Part of a small language model's weights.
Size: 14 layers, width 384, 6 heads of 64, MLP 1024 SwiGLU, 36.4M parameters.
Architecture: RMSNorm before each block, rotary positions, no biases in attention or MLP, untied embeddings, normalized queries and keys.
Each number is 128 + 32 x the weight over its row's rms, rounded and kept within 0 to 255. Layers, rows and columns count from 0. The size above them is the row's rms in percent of the matrix's.

# layer 7 attention output (transposed), 384x384, rms 0.223, rows 360-376, columns 96-191
size [102  98 110  92  91  96  98  96  97  90  88  96  94 105 118 106  95]
[[166 126 133 161 170 131 101 112 113 151 121 116 134 112  85 104  78 110 120 155 175 101 166 163 162  94 149 151 144 162 103 131 154 143 170 103 103  84 106 119 129 107 162 132 123 106  81 189 150 124 129 190 165 144 151 162 105 166 164 165 160 152 150 102 129 110 107  79 124 183 140 184 144  93 153  97  72 124 178  96  93 151 115  96  97 103 129 100  94 141  68 175  58 191 116  71]
 [148 107 136 100  60  98 144 136 155 149 140 181 140 127 168 194 169 109 138  93 123 132 193 170 154 183  91 115 131  78 130 101 117 110 112 134 144 155 161 129 144 124 142 157 131 166  88 102 120 128  82 173 121 141 107 140 120  40  62 160 131 108  96 131 130 124 106 154 123 141  92 177 105 114 174 152 196 127 104 179 128 107 185 135 150 179 159 109 110 118 116 184 111 106 150 174]
 [170 114 158  80  90 104 187 126 104  67  99  97  85 148 161 219 112 171 118  89 103  77 175 101 119  71 145 143 126 161  88  84 128  96 192 146 112 120 142 159 106 119 145  85 119 127 164 144  98 102  89 101 140 138 121 142 130 112 148 132 170 145 151 124 135 157 126 167 104 134 117 179 182 140  92 202 110 171 170  95 110  96 137 110  98 117 152  75 207 125 125 142 122  97  98 125]
 [129  91  96 133 143 126 142  88 107 161 190 115  85  93 133 170 110 120 126 159 110 131  93  86  70 100  90 122 102 124 157 132 121 125 186  80  60 112 101 149  95  90 104 127 207 124  83 163 162 232 153 141 127 151 218 101 203 130 102 100 182 162 133 139 100 179 118 134 194 132 127  94 116 135 132 177 180  73 176  96 105 171 114 122 115  56 101  98 160 158  37 152 176 150 113 156]
 [129  93  54 148 149 107 121 116 133 158 159 114 152 156  82 151  84 141 114 147 100 111 109 135 104 154 192 182 129 159 163 121 136 185 121 152 141 125 154 184 130 140 119 144 142 171 152 149 139  92 127  95  91 110 145 163 160 153 108 168 103 118 172 101  85  79 101 122 152 189  75  90  73 134 133 115 144 125 108 128 161 123 143 136 113  87 172 172  99 177  63 154 114 137 110 131]
 [ 96 170 149 161  88 116  69  97 140 166 108 152 154 136 156 152 135 108 148 117 165  78  47 136  61 120 157 195 140 126  99 182 121 115 131  84 131 141 154 124 110 170 121 117 128 129 147  93 128 132 157 134 129 136 142 123 162 105 143 162 150 153  43  82  97 156 147 126 141  90 171 110 149 134 125 104 152 117  41 157  67 128 137 121 151 101 124 151 171 180 125 131  90 174 114 124]
 [124 146 105 160  91 151 166 167 147 134 126 125 197 148 136  86 195 149 135 101 124 148 115  94 155 116 107 120 122  96  98 159 149 130 171 121  49 133  99 137 156  77 131 138 113 115 184 113  95 112  80 157 113 112 118 155 146 142 127 113 115 151 111 111 124 176  87 171 124 111 150 161 117 119  82 162 115 167 185  92 165 152 107  93 145 115 164  74 102 124  93 155 108 119 116 142]
 [122 147 134 115 176  67 231  98 140 159 207 170 106 171 126 155 134  97 174 106 160  63  52 133 131 131 186 137 106  86 125 199 204  60 142  93 111 113 134  86 141  81  79 120 167 147 146 161 115  97 103 126 111 106 171 110 127 111 135 206  42 131  61 124 150 174  93 125 102 143 101 165 110 138  93  90  92 180 132 224 161 136 121 117 103 178 121 168 113 169  96  96 148 119 145 139]
 [134 112  71 168 135 130 105 173  72 145  92 103  97 140 128  86  95 108 133 117 118  82 146 120 163 142 206 128  97  85 172  65 123 135 131 123 123  90 102 135  83 159 110  99  94 159  95 123 132 118  89 129 105 130 101 132 119 139 118 141 132 146 111  25 130 112 138 142  99  94  50 106  97 127 169 107 118 105 165 101  90 212  54 125  82 101  86 113  90 167 169 182 180 134 181 124]
 [114  99  48 108  64 140 164 158 108 140 134 127 171 126 108 109  93 119 170 101 118 143  56  81 122  91 114 121 115  94 110 165 164 170  89  62  62 189 135 123  92 140 126 121 140 124 116 152 113 167 127 106 145 146  75  94 130 139 130  97 131 152 105 112 128 136 159  67 150 128 115 107  86  99 179 123 144 121 142  76 119 162 110 157 136 152 156  75 110 116  99 110 152 135 181 108]
 [ 98 156 118 120 112  73 168 111 142 132 151 198  89 158 138 146 143 123 117 153  58 112 144 126 124 141 158 156 118 127 111 153 139  68 101 113 132  96 150 166 152  60 125 103 134 152 119 110 104 148 137  90 172 130 166 131  79 100 156 133 114  95 144 145 123  95  62 147 133 103  83  84 117 139 160  65 121 156 109 141 186 156  95  84 146  92 127 179 128 159 118 175 116 150 154 125]
 [103 163 110 120 114 153 122  82 163  97 101 152 151 133 115 113 188  68 151 159 192 116 112  70 201 189 102 132 156 173 107  55 122 128 115 123 145 113 213 110 104 105 167 155  93 161  57 162 203 106  98 221 126  86 126  88  60 128 148 179 147 197 125 154 139 105 146 166 145 103  92  88 124 163  95 149  98 103 138 112 173 176 140 151  84  81 163  80  74  82 106 170 125 103  63 147]
 [ 99 126  68 113  59 127 136 144  68 166 149 124 162 147 144 128 190 135 151 132 100  99 135  70  71 169 104 122 122  72 140  67 128 102 103 129 178 104 123 130 127 104 101 146 141 127 122 104 153  99 174 113  63 103 167 103 138 127 131 149 126 136 139  76 133 106 192 149  95 179 105  94 125 167 208 144  93 105 140 134 175 116  91 155 122  90 121 137  92 114  99 129 160 148 152 102]
 [142 113 175 108 149  86  81 179 135 116 114 119 212 102 114 159 119 144 146 125 118 114  97 121  79  82 146 150  81 165 153 156  63 138 183 151 125  79 113 118 156 141 140 182 147 128 120 110 128 134  92 136 167 173 152  95  84 122 141 117 126 127 144 159  80 153 179 129 101 161 154 157  97 169 147 122 159  73 119 147 164 190 101 123  65 101 190 130  78 152  76 142 100 209 169 127]
 [160 149 122  94 141 150 149 147 174 130 172 140 135 119 171 142 118 181 143 104 123 177 124 119 169 106 151  96 108 157  68 131 159  85 113 128  96 141  85 144 106  77  96 126 148  73 141 117 153 127 119 160  86 113 139 119  94 105 153 160 135 139 163 157  69  90 105  96 169 100  85 186 176 146 115 144  72 186  97 143  99  72 103 101  60 182  73 135 135  69 135 124 148 143 158  82]
 [ 86 138 121 154 148 148  86 153 110 146  92 151 151 156  93 116 126 130 105 216  66 136 155 139 104 132 140 151 109  83 139 126 149 191 135 103 170 105 103 108 111 116 148 155 175 138  55 134  73 185  82  97 147  77 140 144 151  84 121 123 109 149  94 154 147 116 103 113 188 140 123 100 107 145 121 170 119 138 138 109 127 111  77 123  65  80 147 136 180 119 125 100 103 142 153 131]
 [121 186  92 176 144  91 137 133 166 124  61  98 166 105 133 129  82 213  76 215 113 125 121 121 169 155 186  97 119 152 122 164  92 145 141  96 172 170  55 127  84  95  96 121 111 177 104 176 142 144  95 156 119 136  88  41 147 136 132 153 123 103  99 118 175 132 118 114 180 122 125 124 118 144 129 107 153  86 163  66 148 158 104  99 109 145  83 132 184 137 121 129  96  91 132 132]]
# layer 7 attention value, 384x384, rms 0.246, rows 361-376, columns 96-191
size [ 96  98  94  95  96  98  95  97  91  89  98  99  98 104 106  93]
[[157 139  96 141 130  88 155 127 127 143 116 127 135 128 187 109  76 182 175  75 129 120 111 123  94 174  83 128  93 114 156  91 128 161  97  95 105 158 158 137 195  93 114  93  92 111 141 118 151 187 110 132 155 169  99 105 126 112  66 114 114  73  90 103  92  84 158 130 102 123 105 130 124 123 145 141 122  92 150 122 178 185 125  40 166 159 118  73 143 146 169 131 138  72 122 157]
 [186 131 106 114 120 100 155  95 107 118 194 130  93 163  92 168 115 142 185 100 134 122 133 118 154 176 162 133 105 166 112 140  82 102  77  86 103 191 156 129 151 119 130 174  81  91 130 155 107 158 103 115 129 124 147 123 199 133 127 141 199  92 164 115 158 150 147  92 110 132 154 102 195 163  75  90 200 158  99 160 165 134 180 142  84 133 123  78 153  98 125 113 134 192 144 131]
 [111  91 123 102 162 164  64 141 136 127 106 190 138 107 110 134 100 169 116 140 118 115  86 121 133 119  87 136 108 181 169 175 130 119 198 147 213 113  85 130 120 130 127 118 193 122 134 147  69 106  83 139 143 135 166 163 140 139 124 107 145 165 128 121 136 131  93 109  94 131  93 143  97  76 175 149 141 115 124 101 126 127 107 114 165 118 177 158 112 157 121 118 129 167  73 172]
 [ 99 107 115 103 135 127 135 131 111 157  86 128 128 127  89  80 107 112  79 130  95 120 185 104 154 183 164  76 122  95 143 130 164 144  90 118 160 107 112 118  89 119 107 149 102 124  75 196 102  96 100 182 182 112 201 116  85 115  69 102 110  91 160 117 112 125 173 136 188 117 168 164 101 170 183 114 167 103 164 137 149 117 140 130 119 116 162 126 189 172 124  89 140 173 137  98]
 [ 84 131 139  94 148 161 106 163 135 164 143 128 155 107 121  94  99 177  91 104 142 156 163 142  89 120 130 111 131 205 143 148 122 110 134 173 168 126 150 112 112 140 172 125 113 143 124 101 126 141 129 105 113 101 194 151 157  78 116 149 147 182 145 181 150 135 127 151 190  96  62 205  99  86 209 132 145 101  76 163  91 166  76 107  99 131 194 147  99 126 164 102 148  96 161 131]
 [150 165  87 127 102 150 139 145 125 149 126 108 166 169 121  88 102 178 159 120 108 195 143  71 131 156 145  97 142  78 119 121 145  90 120 137 112 102 129 100 102  33 203 127 133 101 117  81 134 156 114 157 180 133 169 132 121 112  67  84 175 101 106 119 116 123 122 125 104 101 184 115 152 136  94 103 159  87 159 128 110 142 129 163 147  99 103 151  98 148 130  63 134 157 166 161]
 [130 125 159 144 155 114 160 152  31 141 116 141  45 152 118 171 155 134 142 104 156 110 181 150 145  63 164 151  97  78  81 160 102 149 139  95 106 108 141 229 133 139 159 119 189 109 126 118 114 123 167  87 142 132  80  93 154 165 128 128  80  89 157 171 122 109 143 128 130 143 164 121 142 106 163 161 168 112 178 141 101  60  88 135 124 150 155 108 149 123 131 102 131  49 118 147]
 [ 78 129  98 125 153 163 182  91 127 168 102 126 174 140 182  86 107  76  81 135 183 111 137  98 114 136 107  82 132  51 195  97 144 124 140 182 151 143 165 106 105 126 133 140 165 199 181  98 140 109 148 142 187 163 130 145  83  93 124 144  99 169 131 107 175 127 126 110 116 104 107 124 110 136 223 158  56 115  90 125  48 136 170  86 132  95 123 125 137 171 120 110  88 198 163 106]
 [102 149 143 103 132 104 152 100 147 173 106 106 191  94 104 202 182  94  76  93  48 141  77 110 102 101 133  99  99 116  87 168 134  93 150 107 110 124 110 105 125 155 159 192 191 134  92 106  98 180 162 168 127 155 160 156  77 171  82 123 135 102 103 136 150 169 116 100 142 116 183 115 152 116 138 107 127  83 129 129 148 125 127 135 128 131 135 130 137  56  86 117 155 190 121 143]
 [136 103 116 122  87 141  63 101 177 133 123 109 122 142 103 109 138 110 141 130 122 159 131 113 118  78 142 127 194 140  71 136  95 128 144 129 191  67 187 111  91 156 113 162 100 119 129 112 129 150  94 107 164 134 124 129  98 177 103  71 126 142 134  64 113 123 108 140 165 126 117 133 116 146 143  78 153 142 103 123 134 156 107  85 148  69 152 126  76 124 140 112  80 151 154 113]
 [138 166 208 138  88  87 135 157 203 125 104 137 130 153 117 132  67 110  97 151 189  94 114 127 118 149 151 103 174 106 107 164  77 135  95 100 110 122 106 129 100 145 165 130  60  68 153 127 134  93 173 142  82 134 117  99  76 105 163 158 128 117 119 138  63  87  93 105 172  89 139 162 110 123 120 176  71 136 140 153  98 138 110 143  79 160 113 121  71  92 128 152  54  91 117 108]
 [ 86 105  97 208  76  94  96 103 114 105 154 151 110 193 160 127  47 159 176 160 101 110 111 129 109  69  74 113 109 158 106 115 171 122  95 128 114 144 145 105 130 121 100 182  49 206 139  87 148 130 142 121 140  77 162 220  98 110  80 142 124 198 124  80 131 134 105 153 183 142 146 130 161  89  90 110 109 116 170 123 134 112 116 157  97  92 153 102 175 111 103 139 161 184 175 130]
 [ 91 140 123  69 182 145 106  99 112 213 107 166 121  64  82 120 129 154 131 169 100 142 106 127 148  89 100 120  53 185 152 126 132 130 161 138 142 100 121  68 123 132 136 130 154 191 143 129 162  94 147 144  95  87 146 117  74 127 139 176  81 145 161 158 132 127 210 139 111 157 122 134  89 153 169 149 117 118  86  90 137 126 110  96 122 139 180 128  76 135 125 136 146 124 108  80]
 [178 132 128 111 116 135 104  89 107 142 139 147 118 180 128 157 201 146 164 106 121 108 117 185 166 173 180 128 160 112 127  83 111 111 112 112 113 147 131 166 151 144 147 109  90  83 116 137 114 191 148 137 120 155 137 116 145 127 142 122 197  39 156 197 162 101 145  53  87 100 165  73 143 182  93 151 123 111 156 161 140  99 175 143 126  93 106 135 131  92 152 150 128  99 151 141]
 [ 83  84  65 167 176 165 157 152 171 143 123 110 161 119 116 107 162 139 112 134  94 162 151  77  60 117 145  60  87 170 131 129 101 131 146 134 175 130 128 103  93  93 144 155 126 126 141  82 137 151 118 141 136  70 126 131 105  71 118 168  94 183 111 122 126 150 159 168 154 166  84 151  96 114 151  99 152 142 115  96 101 110 107 167 155 112 144 132 154 180 132 127 109 173 129 132]
 [120 117 149  35 101 140 191 103  88 172 139 123  96 111 112 178 114 110 108 183  79 121  84 144 155 136 157 144 127 101 142 109 140 130  95 116 179 125 161 191 115 120 157 140 101 113 172 135 113 128 169 147 107 163  99  72 146 198 130 186 119 104 157 163 138 122 115 127 108 123 167 151 103 118 153  99 130 143 136 133 122 125  88  83 143  80 141 126 182 136 104 155 110 122 162 144]]